config.toml
num_hidden_layers = 24
hidden_size = 128
num_attention_heads = 4
num_key_value_heads = 4
head_dim = 32
intermediate_size = 512
vocab_size = 953
hidden_act = "tanh_gelu"
norm = "layernorm"
norm_place = "pre"
norm_eps = 1e-06
positions = "learned"
qk_norm = false
attn_scale = 0.177
bias = "all"
tie_word_embeddings = true
parallel_block = false
init = "normal"
init_std_qkv = 0.0442
init_std_o = 0.00638
init_std_up = 0.0442
init_std_down = 0.00638
optimizer = "soap_variant"
learning_rate = 0.00814
beta1 = 0.95
beta2 = 0.95
weight_decay = 0.078
lr_head = 0.00969
warmup_steps = 200
schedule = "wsd"
decay_fraction = 0.79
decay_shape = "linear"
final_lr_fraction = 0.0
batch_tokens = 65536
max_seq_len = 512
doc_mask = true
train_tokens = 138900000
max_steps = 2120
dataset = "wikipedia_en"
Each number is 200 + 30 x the weight over its row's rms, rounded and kept within 0 to 999. Layers, rows and columns count from 0. The size before them is the row's rms in percent of the matrix's.

# up: layer 6 MLP up, 512x128, rms 0.176, rows 407-453, columns 96-127
# down: layer 6 MLP down (transposed), 512x128, rms 0.155, rows 407-452, columns 96-127
up407,098,210,202,259,179,198,208,186,220,239,163,187,187,205,170,205,212,215,190,199,230,167,161,198,183,191,217,180,159,208,209,205,209
down407,098,210,211,201,216,118,210,170,175,202,180,168,198,238,220,246,211,216,233,184,185,216,223,208,185,230,230,215,202,201,256,245,210
up408,083,141,194,192,160,209,254,195,184,184,201,192,195,178,215,194,199,211,156,172,222,280,200,165,177,220,189,214,177,265,191,199,193
down408,087,192,231,216,225,146,189,230,219,198,189,234,229,218,193,207,210,256,201,174,234,215,236,178,228,228,186,147,145,197,161,188,202
up409,095,234,202,186,198,285,184,177,175,240,206,197,174,201,223,190,174,223,221,229,197,200,220,173,189,246,227,135,194,199,209,218,225
down409,100,181,172,216,194,200,214,209,186,193,195,206,157,210,185,220,188,107,192,77,206,206,183,230,251,186,160,205,197,175,180,233,176
up410,104,188,170,180,202,178,230,133,148,177,185,213,185,180,227,175,208,230,182,203,207,223,251,174,182,193,214,234,197,247,207,155,144
down410,098,166,249,183,135,166,229,234,209,195,244,176,152,191,227,228,187,213,204,180,180,223,237,197,185,155,254,230,165,158,179,167,189
up411,085,220,215,229,214,266,220,188,161,175,248,168,182,230,223,172,219,209,244,223,228,206,187,227,196,229,198,170,230,235,247,239,202
down411,095,244,167,202,230,197,204,234,168,176,202,209,246,238,164,181,155,207,190,184,182,252,227,203,188,151,243,202,208,211,174,166,184
up412,105,180,146,162,168,173,165,205,207,193,226,215,203,235,207,177,180,160,169,197,210,228,164,224,188,209,229,241,192,149,213,182,191
down412,096,225,198,207,215,226,166,242,180,123,178,205,217,248,206,203,219,228,203,203,185,159,235,239,175,194,173,179,164,243,254,199,204
up413,107,210,150,206,204,247,174,206,228,180,195,233,168,197,164,158,221,217,221,216,261,190,184,198,169,256,161,184,224,214,218,184,192
down413,103,168,200,216,190,197,135,220,212,233,160,160,248,179,175,193,152,228,210,158,153,206,193,210,193,160,219,201,198,230,204,188,213
up414,086,229,234,206,151,208,219,187,223,213,194,180,209,194,178,158,192,238,221,215,148,198,193,206,192,278,201,238,259,284,187,242,206
down414,091,205,196,144,222,220,239,190,213,223,192,160,193,182,194,205,169,212,217,187,193,243,217,209,204,169,200,245,198,197,185,154,174
up415,101,190,186,220,207,219,186,225,195,208,185,231,230,237,244,191,192,214,159,234,201,180,189,182,210,189,153,223,136,156,157,148,228
down415,101,147,169,156,156,210,146,243,210,240,244,246,175,209,206,204,225,239,180,237,116,232,167,192,246,174,124,228,228,173,226,175,200
up416,109,267,203,216,225,173,246,149,222,212,174,177,139,226,159,188,226,243,172,217,133,184,170,219,196,169,204,182,177,189,193,162,187
down416,106,206,195,212,142,197,209,150,213,199,218,224,193,136,222,237,254,196,216,170,216,187,199,220,187,214,202,248,217,256,192,187,172
up417,096,253,159,155,243,226,195,185,180,115,210,135,226,170,184,205,228,203,233,198,209,163,226,201,218,220,201,184,155,218,195,220,225
down417,095,177,204,205,208,208,170,194,222,227,188,181,221,208,196,206,208,182,210,184,234,212,224,273,192,154,203,210,161,213,157,214,135
up418,099,240,214,200,194,218,118,218,135,204,204,230,195,192,208,204,236,179,209,228,155,216,207,215,203,165,218,199,190,256,229,205,210
down418,102,187,256,170,192,187,184,177,230,172,223,171,205,204,208,143,168,196,198,173,168,234,149,186,277,222,191,204,192,228,202,186,144
up419,076,200,234,162,232,182,183,204,118,168,196,155,229,233,258,233,230,204,199,156,187,213,224,190,226,223,206,209,207,187,214,199,190
down419,095,220,210,229,209,214,219,215,241,179,177,195,246,219,222,192,151,166,263,219,211,183,157,153,189,200,220,219,203,163,157,186,177
up420,097,249,173,185,135,226,233,200,164,213,166,224,211,168,208,230,235,239,218,200,196,196,186,206,183,195,206,177,156,208,190,157,218
down420,096,170,226,216,176,189,250,214,212,181,152,159,210,204,168,149,217,210,181,204,168,198,209,219,206,186,215,213,203,163,200,210,230
up421,106,249,179,182,177,182,200,201,268,174,185,183,215,159,172,170,209,195,212,199,214,190,190,230,187,94,246,165,222,217,190,231,169
down421,106,180,192,174,233,156,154,219,241,197,213,182,199,184,163,229,198,202,143,237,206,195,175,199,198,230,226,202,148,226,228,241,187
up422,105,208,225,223,179,162,175,206,181,181,194,189,230,258,168,202,153,192,236,266,191,256,154,155,211,206,198,160,210,164,192,196,252
down422,103,139,238,208,171,161,215,156,238,245,195,228,150,183,203,201,257,175,165,222,215,179,155,182,187,167,170,209,224,219,177,204,178
up423,091,202,188,167,176,210,219,226,204,211,243,210,255,176,204,132,282,214,144,219,169,196,182,190,156,140,204,131,187,167,195,186,238
down423,098,256,195,234,199,237,228,187,177,198,227,201,199,172,194,190,236,166,208,223,175,213,187,193,206,183,180,209,208,193,194,207,123
up424,114,191,217,222,185,239,199,192,180,203,138,206,217,211,215,192,205,237,248,202,166,216,225,263,205,165,222,203,210,232,153,200,156
down424,115,224,174,198,198,195,210,204,215,232,223,209,213,249,222,194,216,201,211,149,182,216,206,203,204,212,165,187,266,173,207,279,236
up425,088,253,182,125,243,208,183,250,166,195,245,192,244,199,182,184,175,211,213,199,180,171,228,228,243,249,210,158,238,212,159,171,265
down425,084,110,230,233,247,168,181,175,185,214,174,210,208,207,224,255,201,169,171,174,204,165,213,151,182,209,150,266,182,192,218,260,142
up426,091,208,246,194,195,193,203,185,214,202,197,207,140,179,169,210,150,231,214,211,219,210,228,215,225,200,196,171,218,153,243,196,198
down426,092,185,148,184,170,219,182,211,207,205,167,172,181,216,195,198,186,152,203,169,180,227,250,259,189,145,220,249,223,193,192,241,212
up427,106,204,187,182,224,231,176,194,179,175,163,178,199,186,271,211,216,204,194,236,213,183,165,233,250,200,198,192,201,173,238,216,214
down427,099,150,174,206,200,178,238,207,201,220,246,204,158,144,240,192,210,138,230,140,255,187,216,159,179,189,219,224,248,238,185,200,212
up428,114,222,217,227,236,178,165,182,255,214,225,213,186,228,180,192,213,198,164,217,209,149,248,207,149,232,138,151,201,190,243,165,222
down428,106,118,242,210,200,197,227,161,174,235,173,204,211,230,172,221,225,201,151,170,181,176,174,204,188,227,243,176,216,183,188,204,175
up429,095,188,208,209,234,229,190,195,211,218,175,245,181,198,211,222,186,227,161,183,186,193,197,234,268,158,188,145,122,143,171,249,220
down429,086,179,244,173,167,222,244,229,211,251,211,196,235,174,157,237,194,148,173,202,189,207,169,201,221,192,214,205,220,213,179,210,223
up430,100,231,176,175,152,121,195,190,186,248,201,231,181,243,232,221,188,155,253,200,190,190,214,201,130,200,204,210,202,216,167,184,229
down430,105,211,235,200,188,221,212,220,236,180,237,216,257,204,214,224,174,284,185,235,198,222,156,178,223,198,214,220,225,147,171,200,229
up431,112,274,241,239,214,180,167,157,206,170,217,226,183,207,203,151,235,214,157,186,226,252,208,228,228,176,213,251,255,204,227,233,167
down431,110,213,221,170,204,210,164,189,207,213,188,184,134,233,189,209,183,227,174,189,224,257,219,218,217,216,158,232,184,151,219,215,166
up432,116,199,174,188,210,175,188,221,240,269,177,192,233,229,238,171,207,216,180,149,210,192,200,237,150,213,215,177,178,185,217,196,195
down432,099,180,158,242,195,156,209,200,209,302,144,132,223,183,225,220,191,219,184,214,228,223,218,185,144,207,263,210,201,183,173,198,188
up433,098,138,144,199,162,175,148,192,215,254,167,180,189,243,230,173,173,244,236,159,199,206,166,162,247,140,171,186,216,226,204,157,216
down433,098,245,208,142,190,218,234,165,225,168,195,164,237,193,183,245,186,188,207,204,223,175,200,188,176,227,212,181,209,231,198,165,142
up434,106,181,220,184,190,252,244,195,189,163,200,233,202,133,226,190,196,209,212,203,200,191,188,200,201,160,207,240,215,140,232,165,207
down434,103,117,230,194,224,198,193,197,296,217,162,153,196,228,227,188,264,142,214,170,157,209,197,237,192,171,209,215,125,208,269,195,202
up435,128,206,192,178,133,204,186,202,215,183,200,213,201,160,199,140,199,154,165,188,173,256,210,158,186,171,244,166,174,131,222,256,185
down435,102,177,194,232,187,150,213,221,193,184,237,179,169,238,177,156,187,186,242,245,206,197,197,178,148,201,201,179,195,188,224,151,177
up436,089,173,203,191,165,183,201,245,272,225,141,201,177,151,187,210,171,221,181,212,233,205,222,218,241,204,198,184,192,193,141,202,191
down436,097,232,199,128,242,186,199,219,205,217,240,216,226,238,200,204,202,214,155,183,199,201,214,175,172,179,224,188,219,221,186,187,226
up437,095,268,181,206,200,169,203,188,262,181,156,180,228,208,218,218,191,214,186,184,184,258,233,196,201,221,194,202,160,127,253,198,218
down437,108,231,207,232,224,184,187,223,191,219,160,208,180,252,260,248,220,185,235,228,159,199,204,231,186,210,175,167,159,157,194,210,208
up438,068,216,227,245,211,154,205,248,171,232,172,186,215,193,194,192,207,212,237,237,237,229,162,218,180,239,187,157,204,194,170,214,216
down438,064,209,197,159,224,174,192,177,183,249,187,186,192,120,150,145,179,186,217,185,220,144,250,215,178,195,188,214,231,173,191,186,164
up439,099,175,226,199,208,213,166,234,197,235,221,211,227,186,198,126,213,207,171,245,203,208,229,226,221,165,169,174,197,114,179,168,209
down439,098,227,215,162,178,210,217,181,195,206,190,213,238,232,212,189,200,148,175,224,188,211,204,190,194,259,221,212,205,173,190,266,264
up440,097,203,180,175,260,210,185,244,173,198,183,240,148,246,198,162,127,167,178,209,220,203,226,237,150,171,215,241,167,168,187,186,223
down440,094,193,165,201,202,202,212,253,187,224,223,248,190,162,191,251,226,160,204,181,176,225,217,164,190,195,179,214,206,243,168,207,219
up441,110,195,181,152,164,190,199,222,189,181,154,208,184,178,230,248,233,179,193,237,221,187,172,185,248,215,211,169,236,163,206,226,205
down441,099,223,216,174,195,219,167,157,224,235,210,191,208,173,218,204,169,223,188,160,172,171,196,229,127,189,194,179,158,204,189,228,155
up442,090,205,185,184,226,196,219,177,149,196,213,173,196,208,233,210,194,190,200,192,178,212,159,181,167,190,196,243,189,213,235,206,203
down442,094,154,171,236,216,232,189,175,201,209,190,127,209,178,175,158,223,147,196,215,222,196,132,179,192,239,200,142,213,232,165,203,208
up443,109,228,195,191,203,177,151,222,231,178,226,174,186,250,232,198,224,196,218,156,216,211,188,197,233,234,233,201,229,213,165,172,238
down443,111,209,218,185,158,212,146,187,183,180,172,191,207,212,187,150,171,163,154,240,215,134,185,225,123,191,153,169,171,207,212,175,237
up444,100,166,188,296,260,235,237,214,295,265,246,234,191,189,168,199,190,208,196,205,198,219,200,168,177,182,160,276,158,199,218,181,210
down444,109,217,215,142,193,210,160,201,224,228,199,167,208,169,193,165,220,196,179,154,179,178,214,156,183,190,160,183,147,213,153,164,232
up445,112,201,175,160,192,245,210,178,173,210,216,215,230,159,181,130,217,174,164,173,211,240,173,189,148,203,229,181,157,191,228,224,193
down445,109,199,253,150,234,163,206,234,203,209,233,233,153,203,179,179,182,167,188,160,182,194,193,173,183,270,208,164,231,209,179,188,156
up446,085,228,188,214,225,202,173,172,193,172,240,193,190,203,209,177,204,195,243,203,194,165,234,239,199,202,192,196,153,155,260,214,204
down446,091,183,206,211,228,252,183,216,239,253,185,195,128,203,236,236,159,172,164,227,174,157,204,223,241,200,194,176,182,229,166,245,226
up447,097,226,187,196,198,230,215,200,186,223,199,190,238,222,204,214,230,175,205,228,213,184,187,197,168,240,226,169,197,228,157,201,234
down447,095,165,168,226,186,126,175,172,205,188,183,163,195,197,142,202,219,177,89,194,188,184,195,237,190,210,221,225,250,202,270,237,165
up448,082,198,241,205,237,182,198,208,203,140,223,192,189,179,194,189,189,149,274,161,216,249,168,153,159,156,189,151,187,215,194,230,205
down448,078,264,210,159,200,199,199,159,205,228,181,203,214,223,206,257,172,159,161,179,159,152,221,209,170,184,245,199,209,190,195,218,240
up449,102,188,216,195,203,206,211,170,230,198,162,192,191,161,173,187,222,185,206,154,187,213,178,180,165,232,233,197,227,210,213,223,212
down449,106,160,226,221,151,224,160,197,239,201,177,232,208,200,211,154,211,176,170,172,180,158,194,167,210,246,261,178,212,210,177,222,193
up450,107,213,174,194,155,155,186,249,186,240,189,160,193,171,259,219,172,251,190,129,206,229,174,178,263,165,210,218,218,174,273,193,253
down450,108,214,189,247,178,186,216,251,224,227,237,206,199,154,154,185,213,215,189,244,210,218,196,202,240,196,243,208,241,206,184,199,138
up451,093,178,167,218,153,216,166,195,147,157,183,194,177,222,234,216,204,222,232,232,265,199,185,167,201,209,225,228,207,217,207,237,165
down451,086,258,211,202,208,235,200,227,198,211,204,231,208,201,216,162,192,219,172,196,181,204,248,204,180,162,207,160,214,162,178,223,231
up452,113,260,187,179,174,169,260,220,253,219,166,212,184,206,175,185,165,164,183,149,176,221,184,140,185,235,171,192,183,189,189,234,192
down452,122,174,234,238,196,155,252,186,148,255,185,189,257,235,189,187,202,227,239,219,244,132,178,147,184,260,160,197,209,207,239,214,214
up453,096,212,187,220,117,200,242,184,152,187,195,209,160,123,273,243,181,165,206,220,244,214,154,233,204,154,112,161,225,207,162,176,219